config.toml
num_hidden_layers = 11
hidden_size = 448
num_attention_heads = 7
attn_scale = 0.125
tie_word_embeddings = false
lr_mult_o = 0.999
beta1 = 0.9
lr_head = 0.00541
warmup_steps = 431
doc_mask = true
train_tokens = 630800000
max_steps = 4813
Each number is 500 + 40 x the weight over its row's rms, rounded and kept within 0 to 999. Layers, rows and columns count from 0. Numbers have three digits each. The size before them is the row's rms in percent of the matrix's.

# q: layer 4 attention query, 448x448, rms 0.037, rows 0-14,64-78,128-142,192-206,256-270,320-334,384-398, columns 336-447
# k: layer 4 attention key, 64x448, rms 0.037, rows 0-14, columns 336-447
q0 090:514468526473462506507475440481451546490476538573428591487483470452543509560500466495485444492474496500501550514503532508467519440435546488575432523501445467484518469487433498470422498524518531500423501489496569479464506459543453557469481504506443476496488540505493503480424500472534512401435554511532489487546456483513442546512498516518
q64 064:457540549422512518512545443489515369515452481538500505493467539510482418461510544459515419463580468493521487522488410534480564500528499496541530535498558458504407447494478503482557476536470515428469450511512451545533523508446532549488544477533565562488533496505533523472515462442478461440465472432479535461488457500462554440468540411552
q128 087:527470474539494505500551491566532511518538498447532460519505458467528455443459524526512526563468463460550477460504426487538458519530515489471497460437548586547523536546499535547451468534543464460548395560514542483443465455459493411512503501575518446505540456476447519467529473498551534489609513474545466533480477497460447501515476589496
q192 059:481489452418497525501502562521501544494544482517543486509504478547577579545504514490564529418575561444416469593536462553465489549543518465495505527615477467488522520545526512465536476482412439525464551519479522560432567517503511452466575462429529518515394437493428519489410466517516469525498432530503498494485450444502462493539459546484
q256 083:492475539487497577517507456494558555524512463506573541514526493505497502551507469533478495459509526414455560560488428522456486526429513519480457489503410522556543552458534580549460551545510500452435554559496480459440507484489521529503562462445519519510509385497470530509479492525584481465490542422555547482507587513495510467547492513484
q320 074:517469534563563409416497440536520415482528488446551511527566530523456488493462514441465478525476499491511472502527455513558488478517421549443510453465509573611487493484491439495466477492533447521527454469530465448498494463471491404509453508502542539442576536487484518564531477515506438494490449502505503488483462480454508526550462491504
q384 060:517482471449456594514462471419533544527567449455421532503593509438526378455516436556482524551499507498486506424540466454506478558425524462506503524556522522567422495486481482558429536476476543491547477480553475514528502517530525528469547464568419533480511435474444534531540447475549538466539475510534493501477501559512512462488464522491
k0 041:480461518472477449547452460491530462585469499480458499461506429492445500554490536448473511429500484514594465558539579500481568530521480500502491495505451470445465529464527476484532410477477501500405378422512506537498556488492563503579456567468525517525580501518452450522488479542468496505506488608504476479469441511507502467506470521451
q1 079:537553494529476482480532514507489461512496510456546508481454480504482510475537591537493482416524440437517486486468428527572435508460514495499463510501543494488481513559440415570487514510520499530549433565493500521442510547452475512443557499514547533530537537512496492431483514588581470542474447477517492515451516492450537499521531528445
q65 070:555556431453416518502591510510582599435531484561528479515490529466526541510433515451522464520543506546520455465590458507455512498505520485536549563464469452550504489535502538449553565526499482483555546489537423517500550493585552475521488506520441542536449510449485507537420511494505463514566462530546536493485471499559431497514482518492
q129 095:536525502452584430487522478556428477507464540511520480455487487529440546527539546482490456531454531451501458509501491467514536522559493491510509481474538495493502499523553466447480468533519477514538452501527458443507547454453423455544548564543492516422547476493522457545560459531506430515539561527514521522518534489443500486469453481523
q193 066:513508538522518510455491442470457403544484535498605475548467444520485514471545516522538473502572535456455428517524524566479457516572504510504468481525434504521500424495488460471485477516548465517561498450524468516564394520476546520464552471452495468503510521436443565480481464523457501518462480477414487542533470485478450485444490485464
q257 083:445507602453530483531490573482455455447557540518411497406529519552524536493512577527474463434562506458517434445484487422477484526482472453525580482485533482477463548509570438445566452475486474567445457524511401612528491525514472479490523469495493582486468507420523449542540535605508462540451468474495442541496520502393467558429485503516
q321 071:453556569513480460489540495528532462469528484513499496475504475464500519495435486396422512591494541426485496572536487462477512498507436514447526542507501533494441504501490563443481499499523474506504460489518522525441551419511505492488466508494386464539548491471466544446572493494571468472543432526494540520519473523505512530496504490481
q385 068:486498500509523474514484519473513463464458538478471523501396506558530550466499537444487466408567565555499525511514574460515506469497509502479503523570521513484467435457542467496526493534440512453506588485490453495528493495551482508495504513460543561431510461520459479491481533494463420576523595559485470542531565504415492458470534487552
k1 039:499472563507467491543482529517484467415539496452453482459472590476527446453510501536515570471509565491518471551479559582549507484497474499512484527520545474463492503550524470538506517485564513509584527607451544450560487455433508503416481478546474513417497575550454481503399517487491566520419538561554529472483524473540512502532563510526
q2 075:498560485559476547494473543534532464452562563469471435519541447568543581516491537406516505533471515496430492529430491437560486600594474540449493485476515493467487550490522478516557487564512456533487477455524476521530462483526501510507542412463572473484502485529553476480488471517458501514522516548419529520436455514517536461404496437507
q66 074:534460471521404472531509476471520525537527534476539531576508549456476474549482463479461470476525504521555474501546533422480480486518461493494511519479528541471467545530479488539573497454516532518549550509487490502511486525468460586509506406460554499487499442504545520495477522543585573481542574506495453513482544508483499515503523506580
q130 095:489506474550573451462541520568532416528537580493537485483555496555417474544497498462515482530476477468531542484462421496469473508411490465501473504509551474504469565464546477459568546434480503540506409519563465546481544496453502478470543523586501486462522505495575458551520461530460492485524520546530545538460474488457488575491497499477
q194 062:477499434505489502462502484490542482579553545499539438499514439501456498495516452480537516517550568525466553539502533486573434511481486510499434478536480463506458514428522480478569502550484509523517499519509497534530463543447494519427477480526619540511513483571548502473545549483474533516512511475471501448551459537581573526475476526446
q258 100:498557521492506462492501494611506482457520543491474469404571444604502517580509558512505480488561534499400515498435540491500539584479475488519491531495533444474515508482552494481588515463498443562501428458578429539460493473507467466448530571552509492457434543433475490463532487550512509503512439529488537519439438451490456547466523465452
q322 070:509475512538513396478536487624518492498418481477553494492558483449456545501476418505407511525472570546520515505493497458508481463490537487449516550432478589498521506461537542502480497495492505473486558417508487422462452495505511491493517541541571477478539430464486461511568509514558485503534409479511493487499499481519493508485540553501
q386 077:497494500479576480484571469594508521486452590532573469486479499564498499535559509521491482428557553549464497536517441533457438602449406466496452567485528504503515497456550519458525462486471444498559454467596521559465484491436456457504520510579535561460469504527536518555484501524485409523544500465476528450479523495514508539455563510527
k2 042:523481569503581427531418533490518497494466500506537494500488489510538434505459529446433548503449538477560534536547499470492512531505541519506507490579541490475493427508528449476483484524472486469379500519511515475508503529520553569600503480467541503524512452536520468516499432502477474538489464465510439454468447512500474502429512560426
q3 071:493471573476428497488600492440476533529499472444493572493499529507461506484427552569470475501609448499564504545530466566414517435420533524557450457519528479527468469555469492537469455509514441499481515594528469478505529526537442493481492495492477521533485585481514479472497491518550500459534502499521506541542499491492443539551514473490
q67 076:496573509496541486495537490514468384484399451497505541467533528505450450474557545457516514508444466551485452479507451508486549465443520571499574453531519463550589602483441492492417468517481457475417415501539553517507515466530481450462487542492478502496491498415469440456555465529436477522485475533526484558506470502431518470434481486503
q131 089:518513511469439542535469515417488521484512477530403529542445554439551504448487518559506486480515503513468531519579539482472536457634557484531482508550438489517581484543477552509469501554491534471430583515406494425567469480552473545493468445475474500461474439533488498469434460456522508467491488524480420467546548510443460489537555522514
q195 064:502521528478488526551499493507459508513521503442484467461529541473572478497506534544536494490500488449519454496515549433457500458519470512505537439521492460505478469605498554444516507428547465470514452482459516395572550434552450484469517535487445522487441445490533512462477467578485471507485530515453521520437550537443528440515462514509
q259 092:471395493512401503501472536474495522529479463464487477539489530437577532457476481542497524508508501451602477506562527496474535464544494511506479502545470538521495520511505555465433479519452515464547497512393503434523497499531510475571461532471511498535543428585542528513496501442529522473461613496491525511569581513503496458493521503516
q323 067:514527513505427504545452490427506488534451389478475509509471557493518532508467481465494476462582506452465504483447449581454521587526444493495481515521511450478533546513494478553511531414464503533471450518513535498548537457509522552557494531499440496560494460543469510493458519489467547477493540467467509477521504521419519498503447484452
q387 081:500489501439463531565467588414437517430500420455422539465526444507545529472504492527507512533484506468497454430500518520464554523580542505478511503519438456532541493590508497504449554554488478469479460530395482506533460468576586535527497477443470437515580455445532506514488491572494479506465514503526460469506552499457499465547448491531
k3 047:521486470486460493546573435392529577506510506447520517530518525503412552481491510499528466541483483569448503456402467541490533411523500517515486503532494477535495587514488482527450472453547466490574484537512474456436494489460496432405487465537449534460484593521512582505450596458538524495482549536593554525511501382492542589517470487508
q4 074:464468533411513419508579515447485525516512430531459495428460595554481526535470604566540526515510486480558494573552358513469492481544466502465446470519557494511488512515544498568420507536487472519567525570493525540480509482463518457463501460497512493545501508459519404478485525412491447444434540442522465538485419476532466498496539524547
q68 080:603429559490488501509584469444471485541452447509481533561488543447427537498525501468486446536508523568473518433516560461451571453469538473504534481455527517506555637507492539527502533506555524561548482561546535511467543463527501521421541457487424564465507549435490486496482474493514534510555478501554557568459442492490488494482459539510
q132 079:478502546540534475484526500511525494459483503546554515470448518498473376556557523485497491500462497523527525484490503499533550495526518504489580477511502484549526533507455382476498494568428511483373459449516510505518544501513464557524484522465463480503540522439529398493457431454442522520520480511471509507489495471546553469477492434486
q196 073:464520571567437538487491453461496432471517444569519472501543470488549410532497553418496484398452525495455559490556488454582404437555522529574563474550495503566454552500485574475522487549500497537458547501466502509539473505530510559539533571418521457509504497482530507488563510477513466474542468503492475511469540508469608479508473461440
q260 079:463527487559490449479547497492546444486494483519483504497485477499428467490439505492561557475492471490519525538509496517580463468520483534523563492516551507581501550543474451514467444537547538561543486543438482554487528487556509525516498532497436560549567537400484477501452445461472528409584489553468492511438517556534518517495500490523
q324 072:440583453524502457510531555422516504516484481565537471511441516498506482497545566516506509506489539435541504531506458453545453511511464518499530465509425510537540627462498472512565488514533540551519523479536499498480497486545449481502554551455468472560491514422513497467486451497489515456487479472492522494571489496477525497512448449466
q388 075:504502498546508528513501454492559533472471437557544505552442497477493434490526573476506581456466542507549521464479466447593470552521479502559611535490459488502566586473550491478537519537490521565414496436484513504503462495514454552519479465435424492529475423469455473424478466517489508495495454491439426463529489559479607515485533468521
k4 046:453457555454573519507438510539418506449472590514546522506478511521482552511481529524473477441445497424534528571554487495492518481457450449490468514542482528389564483465490485453482543487466508502420481488522516506571527586473580536591510497475541555469492452569492470562476531514529478523506473397573443446525484574506435445459518518478
q5 080:533491573518480479527561471452454468497450449502531535519463595517438457530536525525526412422528432439534446517488428497454541394499493501532518507499513533535454457524502433563393493482493484455497467598436540471534461523453531508555489512505463524501493501436523532473518510494500460504474493478536500453528501426476529449530520465524
q69 083:520535541501475514486506541558527434461444452533521543504531504515463442514512530404485509517437491548525519548442452516499589508486497510530536499552501507491485561508495563421389517502533493475457439479485532512495589463561487486471482461448392509478500553470454471407480491482475501479517475534555478572416491497471535569493503546461
q133 084:508532471459476568547495494418512513493522400533460483479483493513520528452522510525524542474487476474480494490540530470464461507595476499483526501545451449533448502531517545498455523518453509526511559533386496460492471463512474509453530505417412512455448467457546510504517536475476546468520533487478473475507507481479442538521488502555
q197 077:535479542453481543587467513431494489440559447434533519497514474483521466378477538449504523475478473460521496493485522549467495498546488523509505482539485426527431445550483519472481474549535442523537497516444528416496482452555498481543506525433416472547534515425504499504521448520513498528524579502510545515484474450483457494522443533521
q261 098:476442530491477503483504466445536535493511482441498486464462449489546499369439555491545533500460497497563476543558500524506482455508466513520545520486469493535444420567470524411474511543445469465523540498366495439524500486564456480557502511505473519566547508483483511479459528526545519455500565506462550506527554500538515504476533496505
q325 075:430516506467441528474478457388486508558460446510506504485506558498490498462557516489489490482575419483434488486420456518481583443455502490508521471509467536423550513558492365522436517475475532466463418510438514532502542530526526525483482470465423508598495540469484510460466504468504561514486544512442456509526495530511427458465455506456
q389 083:504550512485560509468446530478458528451519436469483472461443535478549518399565552485544458511455454507546444515446419498445551503550495480464548434444486524510457530523524455493365573578516477459504395534375509451495536478551492532548518470454440518511531420461445481478497459508485533555462554595491474476451503522449487525509455479508
k5 044:446477578478510440521437471536385553510438583455460478559460513486434535454487494476513492461508509445441519512470467540489525487545501515532508618531534504457550444479482467417419511507447489519464485480520534495570497532466556511504457488542605481481467509546468480550495553515481507564485463490581533498545527427566466498519461483433
q6 087:498481494411571505580572473475476549512523510539488463492493541538448528489544434576512525531509473530468493473470522538451498525536498484494522440454552457490562585439512440568503570514516553545562489605426507468438482527531523435424489410504518446495461528585463415459477571417412539485448505505473479473508414452478458521446462433539
q70 077:557511482568427525522595493506550486451520434501482508507455528511472486500432564467482467544492556529475569480516570460512474484574562492496537517431512459531467522548459541533526500502538496531566519518549518445496485498467471524496488500472418573450578498508536519507498511519566500479588511519520548553450488485548543505529481592511
q134 085:456531504558538450425544507530558478478486512554516525429504510501455441587583520421491522480447480536489484495499479469560512539570482523442541504512536566568557571503522411520538414497520537501488437472544499538549545513505534522481492466515546496488521443461562453545528511558414568486523544560498431503457522464549525531435480476465
q198 074:416492512579517481505558531500465439475467474532470424503536496469501488575527565474462559503495570505468505498497479449594483494531516486518599456482447535529476548461457499484592432579535580527417452488452522536509547488491479607519526504490489483469495476480465476498513483540494467460531490604455410579515477564451609471438516443530
q262 091:522518509575487498475530515533576519503448508526474485496517527487451436558576505530541507479438439521443493512441503454507501518457508468472519488514536478578580553481452463559483467510591561539525435548458502499493511510476513438547465565512511504528498553484482479454544492444437521440542453534493477490462450501536530512458523496517
q326 084:470544507498444477505535504504492529545496447539527461450469498511500470473495543474504579503526523528555508479471497409542417575546490538530483414508452546536456570508519472486493485485500491478551601426562495501448489500538456457482496501445526441522496476441482488437510497542517533441511480494465498494485515546483527539530504519521
q390 080:468461496475483478461549448553488519472556544539566444565465521473486433550524535497484516434449468522559511491523492392570420530533474501511473481539517534552536512514514461499560471589486588508503547478463527455445486547530464578523522546428483445516525467482412478439466466538452502436538482479486399493522524496559555554507489464459
k6 066:472499514506554563449461525574467484447561495551524549465509455477538506547506541507521552470536497429511486592543521491493484536513497444483498439517511510457511521434514520467567481465460504490479529469490527494579467465549526561583596536461514499535495450578513428559533477560498518449489471491432507453485508609546499556433576469494
q7 083:547521534533442525494461481495512530480490466496503520492440494444517493483471596478509426497511493479629507504518483496487527474469487482514513539544490574530442472506452461474397542507499522448483545515501469518540537499476495521552473560448454537553520433451540538463490422572549420485498519490530525455483522444541474501546499551490
q71 085:458522522445558480513475503503488471510477477518524436478529521500522458510541471485582483519471391441535474500441426565480560531433470519509556467558456506466515511516518434419507511535454483535430390459477533569529512554523545461529484492480468492478451473488468483483435443438458505500483522503470469473470487537458430524470470502433
q135 088:508498552452497491500459510408465517496509455459463489531488436485482540421478499475480471526526520482535526550483490497469445526515487498457451467533421500451428456518534559445432576511517477539591525543437482438447516476522453469477524461497488541455422433473481602498450553542519440545515567482537562526494500470467405465565501524507
q199 081:536481539447469505523484555490475560502479502387463522534531540580456544444436480491475535511519467473517467438454503532455512479496476509476467492554438481500465463522478502439460608469535456523561451548435488454465435512493546440501496479506426511499446506506453561509478527477526491535478603493567544501511499507431405440541463507529
q263 096:522439511521473538523428486392480486504551455395422492529480463489491536401468550488529465514542475481531530540483470522482499489499415500495477473565469486521473430546471522442485515485511439532622542564403464391502505505570459499549462485517444516468527456558474503482518508514582452530455535514536538516526519496554435503520535520513
q327 076:524488548514508521492413435399497481538437496435461495561504528520484529426443482503510440513508470455474416505471478547399566515447434486549532548523478533486460426553508410521454483514508501521491412576444552505507526491483536528485501442586508591477488516496464542453479442455546492541513519518564534482471494437482441459543455584467
q391 078:541513540452447507510431506446458528478470541425446465477525484547432521480481451459566435523499490461446480504464475553453549496420470499458511494554491492522440479589489494452434634542499451554508430556490411453505469509529503472512462456538446522471490458511471591502472476489565485564469505537606513513458510460494456445491437513524
k7 053:458521515474551479520454368458492539526428612477485523589467537497562543465480475468509466439455573514561486449480495549531451477528490544512485564462490565491561457544480457439407515469498554510507547491458533467561489517472516567425425501518564479490465449419472522520443552540542450554517526486496485498514474509514489421547504543519
q8 088:534509478538498485493484527461504509490532433466484426536479528474519477389476534521544475447514473448556513488449441523507509518456392473505503534503485524495493444519426485469478555538495490509537477521398547493574545492516489444477496522493487565543512447497511524429487528491485481474530557572532451480510511492460442474551501563435
q72 077:461545525450546455536526527474452428561500518549492451516556485528422459547476525509562494517440479452507455512451461587498505552478417540518474485529484473542478529510495444452452488559515442562499416498420454505502521537512537515502423521544558513567504488571425501451443482452506515504517550569475456479477468491504539561489443526415
q136 097:536480484451475490528468517421432485508508446465510475557497506519487518360513517521507479498565471514486504540496457514469487537504472484491453529487411495499491479505530538451532576483499515505593544511447553410490543513539490485536533472503548514514523492552432591491477498473541492552472544500534555492531516461477396453527538531511
q200 080:576497444532496473476481533493453519433492504457531447507505497546427480401413480489467438519537431517542458458456497472409528498479479491494469557501443471478461486517527491509496538501474425450494396498398515404509489530570483428517501510487516535487473479486413540464512482527549471523492560489511519574478530508446443455568467564515
q264 093:526434510504479520492435528456529484528531415488505455575532453516480572409472478504492413433460444531543492525501472507531472488457453486448514497518486472522479497537492555424492561472447510560535534520440440465498481458529452506528556504477501536468497478531400515482469531484560460555488566495535536519493486457494452460541518536471
q328 077:478525477518524545491475537475472423505485484467513446543515489536468433522446519516471558451468357475461530541406479508496541517419436455531526542556528436492520511534525393480476497514523494488453403507425458535446522512534519578508507472496473475484455565491457449547452496460492452509501580526454511515466524566501481523548447513466
q392 078:510529431457511504496409617427428492534515544514414455518558421535448498459446464584551508466539387466497501495477509530449518455454433506516506468487479534489491408569529498493477594512526447498515449502477466528525467457520483519515514543475519544504572521563412551537502518467505454538463505557561485533492554516467454492574437513463
k8 064:468523499500541538514419457497475573449477562501538507532417523496511551486507554532533466457485541453534446514488538506508412498505477483554480513431524533492568481524481518481453507478439542581494576529559506467506466497442490516471486555537515476563469466504592490495516546573466518537504511459466555506485470510538438388574517456526
q9 088:495480550529425483527507517425545597506434549440497504516479521531513529516504492491506499472576489476466498457493515480461559379490516533478505521541448499544551459460483495429453539572483596529477578528545460520475501459505532534491453506566501526561503509497545455540420514417543433505498493487591523467523526461494410506544540544510
q73 097:427581561496459484543541545490567481479509486531475516528527528534541482431579463524551519439468447483532555536427528555526434476469583513466541458527503479453480574485514540446520468511487590575476504449517424573540561480562539511523500532532536428501513518483491461584506519421496506481520412577544475507514468543445535562490549477524
q137 095:445482536491496465504525497466546552497466576484468592566509543578540523462461505501442510508513509453433598456502500504466486419507462527510598547549496514455517518415537539378464508439499591578515495506530421489526509512511505492548470494489497504485445518538497553550512521460513485542511491489590465487520491428447413494521500583534
q201 093:431533542518468468614497523464503520464545510501469556502522501557535527442539495503510569467492507488463605437424515519503486427499506512437563505493496499511517532442504550444456524536490516568506559446496479539523580453538548498471475540532547424469449512513524539553481506440503491444506418565610482441518511515415390471543508494558
q265 108:524486533509453523579478490434517513457482590424440516498477564521490555411521538582519480529496515525452493468447490535497509383451452491518581494485540521510545506457537506381519540514460567504553533544526475514450501489501472471477457434528498476441484556480522533551447515519522441585458508508571563529498497456492381450530512598543
q329 089:460510545479477478561486502430524488494495593536471523536474519569511572434540479495525581437531496505433540484473527449503495444439562532469542490508540478490524546386543502462481516512531587510481514498490499521478492472467525533503489502533532495456473504482566496545454517458493484493461461576581517519466492463425428508555526546600
q393 092:397530505519453424590499513407549451464484529537501505485502507482517516434505465505548534501511512405482494436446479479445528480534570559465553483487525430516493559438474547532434533464521576536491454475477469593516554457505527518557495477495493449498463520466501459560489464429444538490528467531491470512530490516429424541449531512497
k9 084:499491567495521503518444502478495605444470480486452422530459488527476508554533576505478472445500479452486517560478502512528495537534449513453516552478485558460547479542512504443530481500492480594525509519546454385507539522565513515490495556487586566516464490474510539485467569550455473547547543501580548480463488383485526529529500488538
q10 090:499503473493511463455593458422522479573475543469593564505485509516507509534507419517509574514534506512475494491553588527526512505525494551476510513483523517506495388493515543502536449537527533535455521438519449497545497559467554480517470513568476564468468573517554455520503614451531476539552491488520452523488511463499446439524537526496
q74 100:473536478503500500511573424460528450514493434496563503482558492498502558474507527464503606483572544545525492541509521471547501512483525577499490483494527476516496482522509497460588486532503587489482516484466463515476485506462488508512500558576540481419510532471495456523561606480523449532555457539534540527553527472525528460543563503446
q138 101:443512492525515499489557434517571421528477440524545501487554529523547506520495469498543578503524513533468548507579595463540473491487541522510503523494507497498518491526489494479537455535535572426458522423523432532472567516531504501473503533614510453447424480522520497477524527481517523481523475557562474531533505493516542536523539472497
q202 112:428456503537503512464524448474513403548439511456517525534444521520481560525454521559519571488550542515472468512530598471520570466503506550478523550465555542480490423493461480497578446585532562490475523500529495473496502532432492500458483500558527578414446547521540476532498598483534468505496511519549468511522523464564460463556526575442
q266 098:520542519508597528464543468513505527479538457556577497498530491547511481511452459551589543478565488482498486527560505504579429495450562511490521549506539453521467483548559504533498433565508522501486518430434454527535572467494525459502542509570558434493469517519475501521524506510501524501547482539514431507573537513532577528547494451436
q330 100:450481493509504549485515403450580487527401498486508536477507505557501559479454447532473543503552561475495509468532563497478537478479484545509447504482580542500456416560474538518558523521527572493474510507518490464509473566466543441458522559556533506466465508596553478530486602515520454476525490516542473454495503462523494417537498550489
q394 106:413518508494541533468592479505582431482475427480546467501523522488525550510530512492547555524527476496522510453510504519533504526507521552523446475483525459522487495483496557529538472496528571531492549463451473444500512538472520461503515542563537502414458508510550471496492580440498509483507485571537473520534545439488544503488510495455
k10 100:536495464474491495480499471498434488470453500479574464454456523541567485466553445446518565552535479488508492480523530572470473540502476555535541526477496472525387507495506414502558399431482476498501449467477492535570479522527590494494498486446571468450430572534563492470389552468464468485538487515532544572479583469493503551513523452446
q11 104:536472459547500518491520485425472467517548524492478502525465509514462525529505469492526449514509518556558476464544409490522384481548552464455477516565494521482549530557499500501520483522465548441569499549451479465499446528529520509451460515507574470467519495495502527507517565501532456514514541470459547584541541446481480435529445569522
q75 116:550482543543483553553518448427495532554521579496507509504479487550421453582470423552487486512523505524535448425576407529490405443517524468491419571522513577502483459474509509494482472545425538445578532522480536472474512571529519433458459476489580526453479523487530476539561544525498492530502562451475553498466564454510439435524460547527
q139 102:528444484543501482537423480425469469547543579523453507505479459505479474518482444545502498552501485506553469436545440531524417484572560517501414559489493552482511451546501510534537518562455498447522514512471493474495487557559482511484499530485612487484551504460586555505534573508557485538523547451534574554495615490509454419520464532521
q203 113:537463532509511515500482452425522526507535523469432496469520448541409462515491449515491448568492547524543444454589417579479402478549536478496464551525459546517486498529500465501490489528457518444524492509459494477454444582557541451463496463465568503503560488455574496502579576511525490519498549457528561555480602464522489457511424527490
q267 093:481470487570526515492445427444460525542580533450498543550439482488467502569522491459498421552518577593548501531572477508484472455550508487460449493528472522504502529532501554513491470568489555457516518549436522499494457568527519509436490510485550514439537536476551525510542545512481506549533507518524520528473581496552512395521457491536
q331 103:487472497490449515532507443438499456547549491531494554497489501477431462584506434526507507593490489586583435481531468577510387486546533490487425548483511542505521491525504479473512495556429551492563463526457535519456447576548502443480473493517587502526501521472561501518529561521466483526523529507492531507460568438466481424526473480522
q395 097:514453505553433504539536446466477496487506560467499515501491452530434467563550439489472478516471509519579455451564403522500406472559529459440450527491455535510493477527520508531532481516434544454528542489477502494486472531518523443516477505508601485485495554449506511534576579497483478514508569440483563536478622488486480439556427538523
k11 100:465551566483575567480483493423553479544554544485479596548470475534523523473527449526476504548442551484589496555456396485505523475523508509476460506478470519491480491563474429500560508486485539461540454449526469456487469452465444550492489473437510548478462463507485522489555525515484543460452486529412558507538434488489450561479551480516
q12 102:554533496462581569549514468447495507541498529532521467517452485563438606459510444533433488451557493521524500506473506441469473433524473496536473463438529510450445488517501520536526577572472482538542479514580483480470419528547468526513554500500466471517465474511467446411517446567521452525508494389506588461472512476521468518551419451482
q76 113:559509493482569553544543510467474497462492481519549449505534471470450499494503409538474513445536476535547540543496474459500472516531535506540503531476502490487409500532503506569520591505493470469546509488470488537507462581545439539550570502472461449473454470514446490439488464536485497502465423463422551575521546507538528560469447437504
q140 108:558552485473564568540514507414486536497453474506556487467513503521465519515540447548445531475539481513523518504468471484462493488482512544503492516499475483477422425496517492546480614529496520541512495504542474526506411545485445542525545476464461486427489522534435485430497469550443492525517455386471602521515460496470407522519412468457
q204 122:570533493439605525533541535411485540497468485536511456522471512531417556454510441571457495450482539519503477540493536421482496481542498509546551494467506510488450509551535507569495578518518499524535529507491474549484442538540436560548547505472465496471444421534465470426519403585501500505494441463448586567486543479499479521537412428513
q268 082:593477442463451529565521543454469487528440492509587490514520568584511487519447476515420493466546438515561506511533486539493488530494510494503520493459493501466521485557508559529518591484473475494505519555539433514522459461477518473497522526495410473464509569494455513553556428478461507501521426379424499564470502463475439501475465496472
q332 102:559501517460570549512504511437464501470503521490498500509537577564396542477490424589440511504525505563448500514487507464520478458519477480494506535474531530472425518535522520567517548522491487481497525471576504527496433539510451508551501525484483491499437475540491495423501478540524542506489400413429559552479524489496473515536472445487
q396 108:546523496498550541556483434456512461448482499539565525455520545556433537485551434576451515450514468568526474492492501475472463511482484520521499504465473460482450497554527528585496561495515510521524508477534429580526476549547484493555512475492445475491471503495458529492481449492485530471477446446421551561552541505512498517453468420489
k12 116:531604480445520602519515456462471486506524481494536473457435519484542550539551440471525527522451573497497530500422494497489498413408499518485504498432499489491438393481496529505499526474561549615483503563525447462464488500565439554455525539424511523417556533524532535443537516529457461577490506498489513521507513447496506443521499434488
q13 099:513407465475474531529493524542449403572462514430470487477413435439481457492558507422472472447491434535455469482449535577484480511509552466515472439481425475410528459543500473513423524537523509520404521512441428526462438445473540503515509563519446536508527517496506498475422533519473535605457520515506505503584477475510510545534489549456
q77 120:507401504510513485545535543540509446616486532491497472506464446385454441507523453423496528470510476480491491540460543527473479538521562445470478470490433386423532495547520493498383517522507508515483500486436441520497455430472517504546524490529528543546483540509511513496396498558483545596493590532455528476565488538507520537518493477476
q141 105:524412476509473423537500504499497431582528529463468471521468437387485490493499478445463510443540492507522487489459564484504507542542537498427439474469484437455563438557472419518359472470522485494469493505428438484466406434475510440557515533546534561554510556475502494539380497551460548593521541547468551481571514468520542527502523468495
q205 135:532427462523467493548518520538487421564462508467479442482502452424446447490543478428484479452475470511525489568476523578445499500518580465465470431520458413418505466574524488507391468510514496519432459480447412538514454437459504500528524489531510534580513507472541530474434477553483507609524536553466495466543511532515565576492532458515
q269 078:522443479470498505583537542522465430528554582448463442519523477435491411450534507437430503475496489519520472523488479491468475496518573513473463461511467500471481505490507426468450476450532588438476521504462472475507419413457529449528492504461538549501511566410520531525401573488462485599504508494482538463563543434559492497546499478528
q333 105:538426499430518484538507531513484456562502534461479475469474401426471400486543476462546520494487452493526451597435574483418499519545582481517477472510452453449473479573559471499368499570512524526469500484519463511450411446430510540488512478502504549559509526473529500517420543539474506577486570472491529489544500456511470525534521464502
q397 102:547428501443490477571520545517487461538486511431501467455488398444482402509505484435490494506484426490547442533442531484447504537559555432515476475494426456408546469521530457529380465503510517533459517454459432503509426395455513513537521493485536549552511493475493460491416527565452487593456544535471544473544471503544475532527507518515
k13 116:523410515560483478487402471502503450457459441506539562508428490408527448502509499469507534414499551514444515503445536534498497472469518463475516417557534445452528435509483539518466518546448500572443486484388412540486533437474544525542499499540529538527500526534483532495439491471452506531519573531431503484535489488519496550520477495474
q14 098:475506581460404495524460461454463481537449521469417520527414450421566516487531412458478458448504524480503486528544501459507494450486468485471527437445448556474565469559447496442613506518543494503469518571559568535456488467548495428533486496551522567448463574484530517444578565457575508521525511515494453490540473574529531492444517518527
q78 124:511527560486378506515446447525464534484452516508460539586457478429555546467590403452504497457481537506543488526545546493488519458464543511455501481431466497510573452518465547432532517528528548517474513530509539568466391430530468453545513482495512578416440495471532507443535563454567557504567514542510465458511448530499559505457494549509
q142 108:489510570472426474544471446481482460461461438486496514587425447399554541521611481443495457465478534525521520551531587475479515452493484523459474470460431498466528448479505526459493515503573475509515489515546533564434478431546441465488520468558492539389487485407498522479573535469568505493541513538473493473501454559538572472476510552522
q206 135:525515582507391525556471450477487508522414496461508518582433493390550556461571423444491505468520510507495490526543555468510526460494506508505533496443474509491575469507485503455547475528563531510467508545483528560460422458516461449479477470503500545430492490470530490458575545461551500503587497524507455441481436533531579520481495553513
q270 076:457497553432441446557537413490549401505530515449435488559464472432576529497556427495477435464474525508548526564561545507520523502492501521487443530513443436489469427510456549479556546506571492498460482491494557506474473419563508462523492453526509523468487564515524526485541528477543454501546480505537538511524463564517574532445521510516
q334 106:472543533514388484527456449496532498525440570491505529509407467436580545488549416472506515442480493489558468548539523493523531445531540495487526493501475547513542462541491502432544505511596541514441551544598532544488421432498480424478463503516522576438460519455511552475526519468523515476518481508554453484473449550524579528488501516556
q398 104:457525532481393496513432499471509527504461525476471498546444433389547526461592443481480484442508493512570445567518505479485517463488495488503517504485491484512523473548451517404527481490552498500449498503516535534479424458539464468508461500509527559431482592437493551491556541445532490475540510542505427527495448520532541510453488573491
k14 118:556497561450499605465485596555527517460549432420462435521568517508580461471537460501547538449512530526447454473546468452535419528516518510448511464510534501435551480516500449505469482508518433474540518510544600501471508490474563484514495471516430435468462482444543537514519480470547531453445468536439494483497540460555496489526535510495